{
  "hidden_size": 96,
  "head_dim": 32,
  "hidden_act": "tanh_gelu",
  "norm_eps": 1e-06,
  "tie_word_embeddings": true,
  "parallel_block": false,
  "weight_decay": 0.032,
  "lr_head": 0.00585,
  "max_grad_norm": 1.0,
  "final_lr_fraction": 0.05,
  "batch_tokens": 32768,
  "max_seq_len": 512,
  "max_steps": 4419
}
Each number is 128 + 24 x the weight over the matrix's rms, rounded and kept within 0 to 255. Layers, rows and columns count from 0. Numbers have three digits each.

# layer 3 MLP up, 320x96, rms 0.254, rows 72-105, columns 0-95
124128089130162104140133103140121123133098134166158095137160106117064079140111153186098133178098143136128092143116144130145126150131189092146142154155192092158129118109125116115132194104081145106150136122164165120076103095142179137105132096096091164131146135102143135125090140100154110155
118147108149153142148144102091162085076140104141146160138136107147133106121142146107156137097149132133141089091156127117143133087126121079131088126094192097131119149146117119137156157110102136113153125105138164128140137081110091128093090172154118136170157099124172131137131114124121138159
098155108110160113124073115100135119158123119132131165123130115154095131096117145198147128106122138134144125151128109109145180108111142131117160122116119139123126129095158105120163165133104146146134110164142115116125162132150157133113129105104123123133100115075110111148113151116084158135
136141159132180131134166145158136125106131136147125117096134160147126118131120136166165054099129117134089118116121171127145141157134136137128153128129091101097103091145125092162097146141135135089100141130125188117083130156134049128153087126142172143126138107133130112107099126117160105140
130123114172128187155113129170116149144080141116140152157142131125104134104128138142087100121105154124119112150095148147131082137105127121134130132109169092111119181156130175149109186097122138160137089137088148130118149105118095118136108125123165136106111154099101146129173149133133131117
147128114091099143144104132166133115115114119155124111136087111137123126133154127160119092129140163130110141113141098131170133125091113131128120146126106113136152145140106139140130154164162136131150119126081149177121185128098095159103100135100066146115126123112176137126139123089095145112
109147125198162115094111114099112148141105150112108163151177132135122127096085137171104135108108116111107128123152172093142123122122121107170159128158106111149171123142121124142137133108095132100120140095137149171158119104126144090112145088138121113102150091110086126151147133152110150106
152136134154136169126104101115146166163125201079127141095127103148099130084104183122152134131105094155112146142166170132108114173141136090140076121103143156095108118075104174108115099090169112103152113139124149123151093115105195153129142129152146138127146141079106132098152130128124122127
114151110122194122106126135179154165189065137154134140127138078108083126181113139138138105159163125113190131112133104149142143129133157118140080132115138128099076161171102114168099119150084137088126081167096112153156055109104131112097169126093149137124147152033139174075116101106144109100
160164116118148145097102118125140082156147140165156134106106126107109140185150166131148107103136142133112085095166083129146115130180122160152124083111109127132084172098173158113095172153084118141170142156107121126119166134177141153179135137101106126115098102113123086094089116061107062172
085111136094144141141141180140121101117138156155079136136061143125125169140109110113117137082158108138121077158111106129176151148116069101130162124117126108107125146127157085124139145131136133117121138111100147106163098129108137145104140171109104118121112128095187108140102142125123144164
138077145121111127158147144123075128159083095096090140116122169162147134162144139132122108101096101138110120098120123124159143127146131176126120113152125114124096132115099119097119143139134175095143113159119145171096148125104094149072156106176161100154167144101111102133124146135100145135
156180116128133123123140147125087096126102140136133077132131131099206112112187121126104178116136117142115119114147167107083134116143140129099167105089128125123122135104107111140132115105118105133115125084072127181182100143125122132160138178151122138141122123111162149102129164130130141106
114117172142138143175126120161135145149130162088144123120123082137165151155105134131178086125114128117103123150113090119089111080121120146098125118094095166104164173129123129148080172131150152115137145137139097160137105112129126175097121111078173126111186082122138105153130178128104155104
090115133119148138108112163154113117189127113119160128156132131125124120154105123152108100132094133149106083107106110118095124155129128134167164154130167129155151115152111152156098134103109149099083126098117114119124165135149127140109124136136165092144181171111127147174129146124138145121
124105162087141159124152117096130122149105166157147157124129066114181178103162187059112109119087102115127091137138113133130127118116106072120155120113115124105132176149143113156110111147146136134149096107099111114151106110142149128118141124116127160095128132129113130128152131137141124101
183143106136121148074127173119120103143143128093123133157118144153190144147102145136109085154113141099097128069118145167094128126131153119112099144142126157123132122136134107110141073104116125149195145136087140093146110153119107098120119146119110117109116123134105135115119136127137140181
150156168141142156140150118125117112083125168102107152121098150121171106128172152132115154115101134110168108130068145130118168121121153127117128129149132094143132161103145095150108094104118112157113095173129181119143124121137108124162150127082107108133117117096101108090140121140090133135
140108092175096129133101125148112095159145134156186123132101127088123089061144110115109123162103155152107120096133139143109150136103141156144154115130106143154180164083119124137103145137165114109130135113096134122137125141160168084103131133150131138125163106146154121121104122105113139116
110163155118104106171159138117113109137122116098125101105115121125134134137113131085103119113093119150154112115131154096103124165128121117139119125120159103138128154127147136136160118130101142146118122116119141117136123120131138114108183135126110139142118129152136085154150143142126139114
111145110124084144142148120141138144100087128164116156174131113143129137109151148126095151131129137136177139085079127128129162115133115108133122112097154132132150154130160122153154141138121124121147145158072086147129118137135161175132130105108175115117121141094127137134112101102115084143
172124118173131144132134127119100130129146096142111108167110093143080162122084101104156141155125144109133133120118087100131086139159166070144089135134163140145134092113154123143160137108107150100147149139162157134174119110120153095126158150088126134134134099135099134133095144133134128159
107130117120150131135134141123160130117112099121133150131129120134142129120135131108121150125099106132131105127138106131140098135132154130109129138137139129111149148143145139127143118131108136106138146117070147160096134124119098131140150136109139117111122123117130109113112141119112124127
148166116136143135135119134161175141161150126190150104047105065129142115162120097132080114154082131148127147105137105076126201090112106165108145156115134135127100156081117110133114164098114111106147145116098120145147145084084097096135104149117147162145095165169150147125164150118086105116
115123126159154138133090137127132117191104134053143136118159133175136115091133153159118168120099111147109121153134156111119093099126115099119134123138143105104129123096164135066130128128159150156149161089136119185090144123115138142134110110138082137100155110101125094146138142119114140112
116116128101094179126142128111104155118149143141173168139134097170114165116130144094130146138098127151121109142149146102124141140198140116142123084125111058128105175113180127170143146112118106111152145170138152118109135118127170109145134120113106099083126141114141121144126111114118089118
118149123120105150137116172149154125112143127146133104122128108111094135128126130092179105112096055131143103119134127130148130151140158108144109133138113103146131175120141106115151096158141130125116103127122129138125125082141126125121150148175146103135135119086196139150137112133126120132
131152084130093103153135155123164124118088144111115115141172124123163169143154093134082123101141094136149158129100123099101104124130119123157121130133110128111123178110146102118093123160111117108143138097110150125085149088148115102128143151130096156117117172156123136171130133073149160134
138155096134166080117122076151122104129100114113143151144138130126124181169075117160098158084138143106111109113169166142152159127128142162144110084101086161131089107108134170130105131123187145108089133136119099148160145081119146122154108121131113135102140121137108118130140139114111068111
132120124139139114128135085149160128135130142120131125146133155135138131098149120099151103065059149098086131157139100098087120127113149150138151103162120128092099130137185133138100136118151121142081123107158141108134202108096160119138163132176136108150124131141148133120096143133157115187
107138160105111144131131147103171081141129074074134165144129132120129125085161129130134159120093107114141107154140172149122133082119113121111141122153132136101134146146140120151096106111123120090122129168124159139133097143096107163111128144146100096111100123112119138143119109157145119104
120129135116135147102123162123088136089148118109130150139085134121171129109128128065118133114092069125108150146121117107087209116150136122179094092179128136142152109075134134135147155086201102130127074151179111092123107130146133082121126141168099117139139157111116134162103127152128110116
144095145061155129088170118115101161093147105088110133146130138080131133136128088144125129127131165121137094117124159104102151119099173131111147107148147125099118130141117137103154139123147117118125103156125116134095147112127176147097208161164122124100103157168145124124100134137120138152
138149108124161131142131138100098117129106108130061159102120139148108107101177119110129138108150107132073129144146163085090126176114125137173146142115117130140138130130146084113113129117161124129110133154104159136132093148143144159127133112100103153154140123102147137110152096123109080125
# layer 3 MLP down (transposed), 320x96, rms 0.122, rows 72-105, columns 0-95
105098069158129119124162138176122130111149132130077139089130118119101082139108114141150123111117103077164132140126148131137115106069154132165118110150159123137170132124111100139157153145124140136120108135089110156097081130165145123127113173154121173177140083165118122167148135141126094131
114098136140125150160118140144108120107132144132132158111119091086166115154120134164160119130126121101111140192121094148131079140130067125096148127096105101104127141178133155138162142156096126163098122129125125144159114109127145118157141109158148153101084101125128134115116147135115130162
130105143086096155172150121110147111092128146101143099146085143112114127124092132127091108144162153118120124121138122117137133135093094132081147121151159130133143146166158076114116143147128150093111139159083131104152088173153132154104138127118129118133143135137098143150130126166149145128
156141132120082127154155114130111140170154102096120134147131084118133148095129095103142134121122158101076129161147121119142126116166106141133128136154139127109130104110103138113155140116118105141142110164148117169184145101111108131105166117120142111103106184120110129159118129124125106140
119175127145109110123109165094172098117126136150093116133129138124168122152117106179167133087129087115118150093137156121108088101153116146157128126141111140133116124157137097118135131107146165133124126131137165130162100112106110132138114148119152109124114078139134140133124169118130134109
104123125110118136155081112134122128142122163104139120107106127141140084135131142119094133139147156170094149118128128147110118119154119156125100177090082140155136139123149114102143130132170127157142131112122153148135147103097138104120111113068109161131137121126163090142150135145101154110
127114118117117153128165167095066128105113144182139101107128117122144139139091116100134126154117144095158134141115142122075147124165115137131129098154123122144150131168119186109137121136101101151078127142111100157084127111149155140127139103124120120163155124152110117110145134158134137112
149195127129101125127102149099145095121095145144119161156098118134110125125141115078163159139121154072093128117107108116100138098116152146172113151135131123098131125133099122150124088150108157121119123124166134114131154122152132133155122175122133109160138145098130089134145162171161096084
120183091107195134156165123146132113109137111063122136110110125120084140085147157093090144073149149158119094142141137122107141169137089099078110107108160117126142108179161185124162157117116171093113119100154148097113150120107109119057163119190179132105178167084194089159180107079144097136
102115094097153157130132105129140120155108153081101140110099179083129124150154135086116077122170174168129136169141135134122076142090116123078166161106108155133202045174062150117085157111143174113159141125079100136138170173093134124141145084166174119137108126093103175115074152165105154130
156082094128120129097102126083118159155145124157148132137138111152134145114108143126124119161112152158139186120127134137088096113137167105107086127087129098171096120099114149188127073144088112135097160135152119141158113138132102109182125131120133125164133111159109141140129119115148130126
183098142114113115132124183126128154128114145128107114115129158149117145073163158118110125108113110126121123137160136097155148114165139110114187093122126135162112129127124116137145112098148079114114144119136180153160131113087115115094109084172124140130178081159114123162105109094166147116
121119108078147170124110123113112108130130160117108140130181109150108111136157113088130168128167136051070118169133128148156137132115118146094108122133126156111175109103151147130119150175106132145109179120153140113131112125163115129085113139159145112109158112122095125142126077173136090124
160105142143103141140107124134173116130116132162100128166094167104139147123125090128162118130124153129131141140131096147118087107090110124122122096169104091129151114087128146123144118159116158108137146081075071129139077147144125164190119139119097142130171122103131128122156152130120145171
128115157160126107099164141142135153160132164171099167076094135143120146110122103127133130120155092165130140098129149124147171094129126088121130111129101137155117101097118128118125149128165115142139123133136114142138098118106127132117162175139126104124093098137095119127113146114141104131
139135100114121112115119136127146129146071102079142154128139118103146122136123111179091154145157156117129120173106171195094121101150144136145118110087167128155129094104138132139151128144102117094108163094125150152152126123070078138171131132106128122169128150124147062168116100104150090168
152163146143134100099150139117140135135106139171128134137146142144125144181084109103125090137148081134102135100136156173134130129121135136099189133152085157148130063127145147108158050100063113116144105118095144115103144114103119105121126155122158102126123125167134164120117149138140167130
156058126107140151128102125140129149127125080118123148159136187172133148165098112150123110109122130108142145151138113116142105115144126152085126139146088154129138133156142135108144148118123074104106184066162130123115116136082134130118102127152124162173134100107132160134158099095100140148
150100119140166133141128115071094127171124113123145135144113099124126127114141061141140109134156115134120130116135098171111140128071068141164132153123113111165130102137171101122128170145140131125120180111110150095111133136140140103099116142160118117162110132105145165116134149133135151124
078113153107127142132097159140098133104127152131159175125139127112105083126137131101135122108132102139153136140147155139149138132124122132156088114170135151132159132113128137097144122125094131131114109148114134141139128119118157118150103111144148102136123108131130127129086092117133143139
139103153094142138149084082133140134084119116132123131162115142094123110115139135158091109078125130116081183161125124124144117166108130131112123168140145117115118149096094129081125130133140158144106146088186149120099101182126165122123133178130120128126120143162091126138156153137097097187
095134093168079147157106111178142152123152098149110140151146088080120134142113103116086151125141114135108174131117103142139064110136129077116153137115136115121121118145163159129123159075119123125099153149148129158152122127082133140114116178099165102143144116116109134124132186132140145131
135151114131131116120138133131120130130108121139126150148117130105122111126097117120113142120129140119128128127125150111108131158131140114120145135120124144111101109099129100122129104133144119144124126119123125137135147127148163140121113145149123138156123130136129124121142128117133147122
119148151129189162088132123102118168145144132127217116047090093085119118112118115074125111150073171131101136113140122093164174091141125128150116155166141127137107131111120165142142106085136097077173156144140088141147090118097104138151152174134125160133108180130116091079149152152162118081
108176119153146135154161143079138080132102129094143149127071157144122133092125144115132100098143139097121105131118108136132136135133141123138155147155122081164168148132141119132112117126138118106154099148169132149125119139102089128128096091155104110138151109156127143139119146162157122076
185113123145108138123128144101162153139115144138115094145158132127117100158153155148104131141119157143125081093158084174105054154111153139083106136130152156094162126096094110116135139119102080141151116133145124166137120105121116059124144106101169117135132121148095166129122133100150140125
060134083118135150139116118130096125118164123147129125110106167123136106117122148129096148122136103112182115131066139161130158112161151149126103156152114163183123162086125082156138081122138120079104124137119099183132099196152137153137109109157165152153117116128119094127123074145138150104
060091098114098134146114138139166148127141119120148179132125149080151148148092171094133142152122130115093102109126100118127082115148155160148124140110129125110118150102120133090147125125173126185143134147111166114136134122145177110115121088161103120075089153177170120186146116108123122113
102156117125114144166111134161138139115147158157118173137100128082155119131133126155093128181129103129134178140073119096134097128123139126132135172123135116137142110121091123150140096150185167147114112102106111163116114122146126140113108132123069150155082106127165104132109133146112120089
078103151132094188161123173130109124146164120133122121112107159129151130132086119095109146132116103155191134098113132151134102130090164119065139150130159175173144154163136097102114104105101137111156111108171118085142132166145135090119127131116168106157096181129107110133110125095144102128
133124144113109073108122115154123120094132135139134109102094140125087111125113129124153143132137156116133101136112177144144120140121147163132099112178137125088168158132156088111166130153159128091137118106143163134133075080124168106124159133120091149126136179119108183139147125121120130097
079138125128129168103175157212161157122154135103130163088148160138082082137110142141141109171132117122117108125154113166187151152138062126156171121093108152117092111122104110103083133139121167136148101128127108061117145185175092149126096101116130141145131119095130132094111123107128117140
145143163126158106131121093151137124109119132112121125128112110123150159106116112144129150135125141140168118138080107161144098175137099108116113149096147121094163146151135127093122144190124144151118145089130127120082147111112087104125124122132101083098135134145176139157127170105157118113
128137135126115112132120169177119144130152097129120108145129117167114122142111144104132086155122087134109119110123082129123135099164153163128160174128120097089123135131137092140147141112120112110164106147162130113148168116081127127124095115128136117127112150129109139123163145151117129119